{"num_attention_heads": 6, "norm_place": "pre", "rope_theta": 10000.0, "parallel_block": false, "init_std_o": 0.0287, "init_std_up": 0.0287, "beta1": 0.9, "weight_decay": 0.11, "decay_fraction": 0.643, "decay_shape": "sqrt", "batch_tokens": 32768, "max_steps": 10959}
Each number is 128 + 24 x the weight over its row's rms, rounded and kept within 0 to 255. Layers, rows and columns count from 0. Numbers have three digits each. The size before them is the row's rms in percent of the matrix's.

# layer 7 MLP down, 384x1536, rms 0.0586, rows 192-383, columns 32-63
101:135131151104154109163126121125083115101116136134161153075125119078136084124101176097140167131171
097:115128159072146136130108169127109109143180118135086124127127114120080121140144073128116129137133
097:122145136110088068083097143149099119148093105173119120144137139162134127139111112121124123100118
101:128174126101114075135108129159102080146115125121133154189167088121134121121162138098111168088127
097:135124120170148106138138124059161134137119163120116127127126116143138100115108138110094151119113
103:096129114136156137137147132146108097165113151116167130167131109125135112176141148089083116105139
103:143078152095134198137131096105166119132110106131118152148096131115047131115148112121143170126073
096:165119116127142123111122162110125145133122154114154144165117139127125178120165167141154122136148
099:134117121157110114134143172099136118103136092142123115131101086153131159168143137126104121125125
102:153173141101095132109083135131132102132108113144112062089167103107143121115090150148134094094148
100:105126132084147132115090094135155092116149146135095136133182133166167077098151075189110113167157
099:139097116160138110099133168111140091168133113166141140137119123116118095076109155116155100102133
096:096101140152123073084141135121116150150081135126149148180128129116134177147097132126131098119120
101:152176140169098125147154125125166081177129108165123166120114103133134123157143136145096120122141
099:133124155115103107102088082148133107127133131147122111093141096096170119119106117137104132157124
104:157103177131108109156152176126134166095163117103164127154146131098120143141135153119146189107152
098:103121134115126107165105114101116113126126104109117093144149140159097129102136119176159154143127
099:136139128110128108124123185109099103102137109121102173116162156124117147144133147134143131129127
103:141119139166183117155166121143141151085102159091203144094114135132117130096151161151162110157113
097:150138149150140129117137137120140142136157104161132097130143147131157151152146168094137149126145
093:130120107133139118092119076181104139127110146125141169130124156152157183136110113149119115155119
098:140152107108166125145111119112118107140127137124079153134163122135157147153106119123131148106082
103:151176152126161100124130128101125142133110092159110113144135154146099126175131144098134170142147
092:141176159131122108126137116144114134134124142126141118097112170132079155094122119147122186129119
097:124097076153153131110117128117127109125149160094171142112111127173132161091166121136128104149107
102:130110139122111097168105129106066137122123095117144148134069120105108142130104125168120127150110
097:168175168093097162136129113123104136116133108105134115115089074162131115163145130136148115143150
096:148136071110139178077113126084108097096151109164156094158166149131128105136106103136127167157103
102:127133157131120082129140110173122102114143116140101084132125109079095073125159113114097148128132
100:158135123140125118138149164129150109155110118148137120140120168165110171147121116110136103153067
097:145115153130157107121154197113151106117162142100177149106131144128092106149149159143125101125144
092:130086114110111146109098091114094125128086141106143129140158134119109128162098117106109144116048
097:090105137179119148105125126144140130105086151145131154105130132143130146157149110143107131102119
098:101166150141090150183124101126143096118177127141068118107121160118138112091147124149127164129106
099:103108105130123128133149101142127093123146151101166108131150132105112188114128125169117136096129
098:152131125104117110142111135113130112169123120156143145072121174141126107125117123148181094117153
104:132131128123128093155128142118172083128098105130119077165109111151101127128146107119126122139145
104:134129164093102156146125124190094098126119102152118086117134098081119101133109123150132072117136
098:124149118097134134124153104086137125146146125131077078123113115147149156136162127105158108145122
097:145125120121137103136159104145118141126080119128147110113148093118139147115132151139141114156127
100:118153134103118106115123134143126137140130119123114109133147102123148152121140152140119079094090
098:157109139095124112113104110097142112174125119080156177131047093123090152122119123108148132121138
097:083155145123114159189102118122115137139154127087156179123144097113103110127135131172128130122137
101:125134078110154111162105089093098111153155127131138102158130147117130146148110116144134157119143
099:125103142084141110064132182145151098135138119128149149165072045150181153140143118110138124131127
104:109109131127094087119125125104128150124139156109137117141117120131144114155145112130166134099117
095:119134110122140108082145125088161178143138129120131121160128123111122123114119130125158137141150
100:116163111125148126155136187139155128114176120127115098132152150129125162134146126117134129122146
098:124137099123114121109121087114157125094117140111151156100152128112154101115116168145115132094126
103:145079100120146135151063130136146138151085113145179146144153135111152129090097139120124136091159
101:101089126130103129143153135130129140140103131148079115078152122084149118131118138151136152138156
097:133118151105128138102171136144101128099119120147085085111105127146129153111113109137099128155110
108:110102094128129102161150164143148159121145140137149189119132127177099139097155146149131124124100
101:156159168123106149093142112130155149118109171124152134147129145089126170155148145089095093128131
100:133159122099145139173103092123130169102150113154127093074129157137113142154141129144143135139133
103:151084135130121084098118155158116133114128104170126124138121146134108124137193088150128122133129
095:151083156063132116137125158136173090144086113128130171134119116142128096131135135136145172102112
105:143140127131079114067096109151147087140106131149124135166132147099158111151126116141140129138154
096:140051109171140108159118114111149136104118121163166149188096108130162110139106146161165110156133
100:129129105098166131076094199134142122168164125170104138147135101129161147178160148117095105116103
093:144101070078119121137108140141191160164146134084113147146121157128111119114094178112116139104145
102:148138128128180112173157093144166149100114144119122071125133108090132119158095136102094043107081
100:130092123118124139078113130106083112128118108133126123130152158102141104144112102142157134123092
100:153149151135120158131159092109113126090154147095159124103139106133085105157175115106149143127124
100:138127097154119164130134115174137137155155137116162157136139156110130093122123119116128151109178
098:081138134089126139133090149121070144158111117102175129139120132094160117135103150108114130111145
093:126148143128131151129107142086105126149149123095126117131145148127105170089109142140112117132177
097:110175097096133093165117165147127095121083139156137133118124164110148121099129138111160152148168
104:160126174102139130123121117143125102110134113156145125105135129122122166138118129116146135142139
102:107093116174154148127155109137102125098128153109163104134112099138172151142159132137108090119144
098:076109128105139150163134101138135137114115131156135089136104100152145149127139185125108133119133
108:139148139132095090091117141146160142133140125135090087115123190138090120103095147108140116167114
105:106152164106138125114081156135139152090183115145090091120113119142154148125115137119104100158088
098:098068135083114109116164141150151099156107124148076072133159180144130129082133103084149119112105
107:139137156122156106131109159145117102155167116147138095128137094142132157126132148110155080147109
102:157120122129144121099090164131111107158142124139109142130121135137134121142167130139118196105157
096:107133136099128136111109148170129077136168142122146104113127117108105150103146136150100175133133
098:122153150102092138148139171117074165086106077111140109128177128101117130139120166145127131134142
121:135149118112167105104143134102165109123153146137170145134136139145132139120158106111180148136133
097:106157153214146131138154151148088098149119126157128131082095158150145108099124138143125145147145
097:150145148125159101138134146098108140109137098115135147082163132112116151151092102141150151127104
102:127139143154154152134098106147123146166159149129123139143132143161095162130166152131125160168124
103:114129098081143169113148156132126097125165218115166125130096092142096123129159090131133127139098
101:127131148133126094134137155146157166135124118118141126149154136151124169111146169121145104112126
102:103137137110105154153133106102167136123153113119125136142149145088106137087110114123160125145149
101:107132122094147164116162156133103119121150109154127134154138127127124106111150112109129141121118
102:129148136095157111141125089140073118167138125085121140115120106132124137106128102090143115133163
100:104161150127130108152084126160119166086133118143134154096145114145097192133106127094126137150135
101:095086154107096116148159141075139102130173125134154073100149158120127090106152138119137122134118
097:138095106137101155127125178122144120124121080140174160151111140142126124132121096137133084134158
101:155175124094121150163151112147117093132141160131113140151143173152122128118093122133144140142114
101:158184135092149116126104130132145106166115155169109085141115141110142152138153096146086088119124
100:139125155148138121142152159128154112153117112101116096131158125115114124106125126115124127122117
101:097146136145150153115123133106063126124161132114154133122158154137131151117147114118130137120161
100:143128155143148115116143147163114188154141135166102126136104129085153150178146117126112104117106
100:140103128122141109153156113120122132120138112174107119097123155112131107110135092107153146178137
104:141189139097099131088127117101142108141165085120162125144166131150144092104146148111121119125141
099:127115139124115146161083101123108142082111126141141114081115094169107135116116097164124123143111
100:133122110143110125109153119182134135137103113124156108158127120090126125126121137151091107130114
101:168104068153116116121140082138120123115151108114184101127102121074117151103116126163124110109150
100:113155142155124127096159106129141152146127127154140114134153151133155116108133141121128110091127
100:133157101164145157129118108181144114093166158168158104092115093127156156101137183142117130121132
104:111134123080133168154129169127158124144128111175122143085115149130134115075098123133142158121144
100:140136153173108155099144103139146149137134127093156166121141107126104128117098136150110130169122
103:100128129143152142164114154141168126118136139147157093110092115155113119125115117120130154091114
102:146121147152102098173136076175143083165115129097080151132145149130198131135147126088097107127154
097:116148116149140123135145100131089095159098111127120153103099122110140101114087137132127113132119
096:090128120190133141072158123127107147188151110113121110141098143116168195172127137109126126139105
100:170108146124114134150112143102116087141140129120173147162155107106131146156181144147135128130123
104:128155135158126133092086156131153119176097102138148151163112133118104093102112121143119140103110
100:120121114124089113134136109094108101115128139095118163133128151154114098105125102143138136149145
095:111159147133142125107135133085154125127129114119134167108127143156100139117132142120101124166157
094:131093101126095131151119146192098125113075142165125135144182134109160100100112133112118136110093
104:109162057122130158094153090124096151126066123138171116130137144124122149080149154123122102127136
107:141182150147124136148129085126134105072089138111119130128093171140104085133114077179119103149138
098:143111084140128169124119103171121134131125099108102177120134149134146125126145092175115087098180
100:119174143082102126106138213106129155095154137092104102099143132115140151151112126101130155111132
104:140108117163138156121142167125140130126141097107116149100123096174125145111116137152117124131137
100:146145108096128115106101173136129116109158098126106105142086139167136124178143118120127076159157
096:120060147168141106143129133148141171122112102150105165098154157116084095143116110114141145084092
099:127151102138162130119144078109128133140144125128161105134131145106121107145155143115102164119121
105:107073112153139088074158102142121126110142110154150121092088127136161124125120168167115164148119
100:142137160136154133095120089153150104153131151141118127128144130178147083121094172131150131112157
097:129174171097118137163144138094144088132102145106159139130135139121123099122068101104139163143137
100:139140151124115109163177156153128102149125130120107164145149136154104153124120154139146129122146
098:070133139150149135167124116139116142085112119120123131185118130107117153102104128107160112128140
101:142107072165126133120147139107122131137091118133128135148141140087130126143147153114101125120154
102:159140137147141121114101104112162150146185144105127132173172136155153141108116162101151192142138
098:111121112117166133116129155128136144100122125120104156111113155107112186168123127118158132111137
098:093130130148144165101132157176134146095121110171099115125116104138090178132138101123163110132074
103:056134093157095141122119085121124118101129149121127111129101144159110089106106137088158136113118
103:112107105166132137119127154125155129125094129154111131111103130109169111127163120161118152139147
107:133116099136130130090108101145106095158120062108111127137120123160128159133146129092132073144142
098:131111126132127149088100142146154172144130165121083088080143122125100109161119128139133133126080
101:065091153147164133138174143119123111136147160104128120116124147130106080146159139108126127110081
099:135154127174146118139132057160118093126110156178121087097136122096162143106132124114051142100075
100:144140160127102145151134145180101159130136130120091140097105113092105128131148119174147120121115
099:135187144105126169109113191133196089149112137156108125146151156106134135129152112123145154104135
096:094081100119119130115154141124121156088131119125121097133113141121123149116119091146126091108068
095:141080135106081084134146131126136140132117128127139143098123111150159091151082113145126154174094
098:149138106156095104160082131151065133082086154115127123126110108105157101112104141115114087134149
098:133101139153121122109134109033110142125147106065128095111134157105104121100056128121132096112147
097:120184146079145137066142104111146120109151139096161110085169121126134151190152106133160163121129
103:133147146119116120116122131106162107145130094100113100147149131112116156140113110139116153140159
099:147134111110106091157134165157111103176121104110090121164107167165131130141117111080147090133111
097:127122120145161146134117103133097151137107156126128084143108129112122135126147151117170103129146
096:155096136120149146154149139102161157170144148109094171136157162102123097135108126145128108121182
096:134134171143125136094140158100166124184150142143094136112102110114099138150125145126119115136087
103:112192137144096122120139185118167133122145142125154162130080106122117126119130164147117154077088
097:144138136128111165132113123131095094151120139166133137132133138148107150179102139117090129113130
106:121168147104138149162141121079193106126130116065142144126171111106028134129120170107121154123131
100:097142142045125107124100137113111137127133132120125093108113129095138142144048096197144093119146
156:177195162117131199079120137124144125134156125117080115135150112094131115154115122139065144154134
098:140142167085170079127112138137132099136125101116114127122152148157111152141126135153146170133122
100:158109147143126162151152156132140116189126137121076123134126136131133100127126081102121128107151
130:115029094157129081177124133107123132154116114147138117139132144145106150103137123104168111107131
095:115118135120131144124082107134132112152094136123084177097146102148152069117129120118151135116123
097:123127081144184160134130132171139106096124099113159140179112138169111132106153148149132110107134
096:127125144121141166136132160163102130129106127151093155108119131147111137118124112115116115098076
097:136153057121147121122101121120162110097115129149116128138135164128131136133128148137100113122113
098:168161158107119142138117098133125121097175136146170126126103167130178102145138135183135114145164
103:123114063108105116154145125157103130117119168139146130082133129138121128119152128107093167104113
096:186163166143139112173109150121118153123157135099136113130109166151125152145091118115124081131073
103:112101097140084078124113159141140131091135115127111131104109146136123117135118088111088119124132
103:138155137113148140110092107074116154155099114115141132165119122161146177179104124135112114163126
100:117150124111146125143127162186143071148128144120115106160151142131142116129153097088131126126125
103:142137103157117151154157158131140121090106171124094140128127125109132115120144122136090110105119
098:158091138134101127130100057085146133119091102136148152127154141137125107159109088183106145159130
101:131131135110147146101137110141113102169138110129132142133114119104141142116099098126119137131145
098:132105118131084133103084096083125059126102130144177098084106129096156107139163116144126177105151
089:151133080206149102141134106102129141129168111134112155084164152141138108154103137117146138140144
095:160154130101107128118113109151183144121120157113113153090125153111114142072103106113135078156155
102:098130134159148144122089108143118168112152126140135132155147108076083158107122143111141094101149
102:129115143099161096121163101129171154081148137127126147132112135127147150123083147153122133127125
097:106150087152132144122116138167109166071105115094159169127096103155165165121096156161082115126087
092:102121090131098135088151150097145144125125113083152173119114112143159096138138088142175143165169
099:114099157172161128126164123113174107132123146162094145121155102130132110073118103115166125120132
103:136121125102113093117148160127152148136111134113099120152083114133129150107074125092137144148094
101:113117087137140074135129127114128109128093140125139162161105136147161145163111119131178103137156
102:111120158150110115111132118147160188157128134100158106134148131083118090112141135135120120131128
098:120135107091156125160114107130104141134100144132158069161084137157120122126090108132136101138129
102:138114113119106123139133121119115148126126116137150117115106104124189158131129130130120096156150
101:088102111123122133109138152121107159133121095147105121157101148145152116132150124092150147113124
099:124115103139137124162157094143120139065098135145161128090124108157091145098163145107136172092081
099:116096132125090091096142133161167083143131138184146117139083097134143129115166159135102118124148
098:150147115107141157159108145168181128135099106132109107142145141122124123163129115104152171109114
100:096160106145137126111157076101104099131120129130169098156134129129126139145109108115115143138100
098:142103120128073122133100114196121164144106136127138134097139137153100106082118132129127139121083
096:135134139198124080155171111157129170089109155145128160155100139148111166126138140126167156099132
104:138114120141159131129116122155120140094126145128142142077104110096118157158146180119125123164117
098:134087137205138145119140109124126124138143138113118098162115123142120096080137154147133134110104
104:136130141122088131121137138136138122116124131144162128142119097126105107150128118110136106125174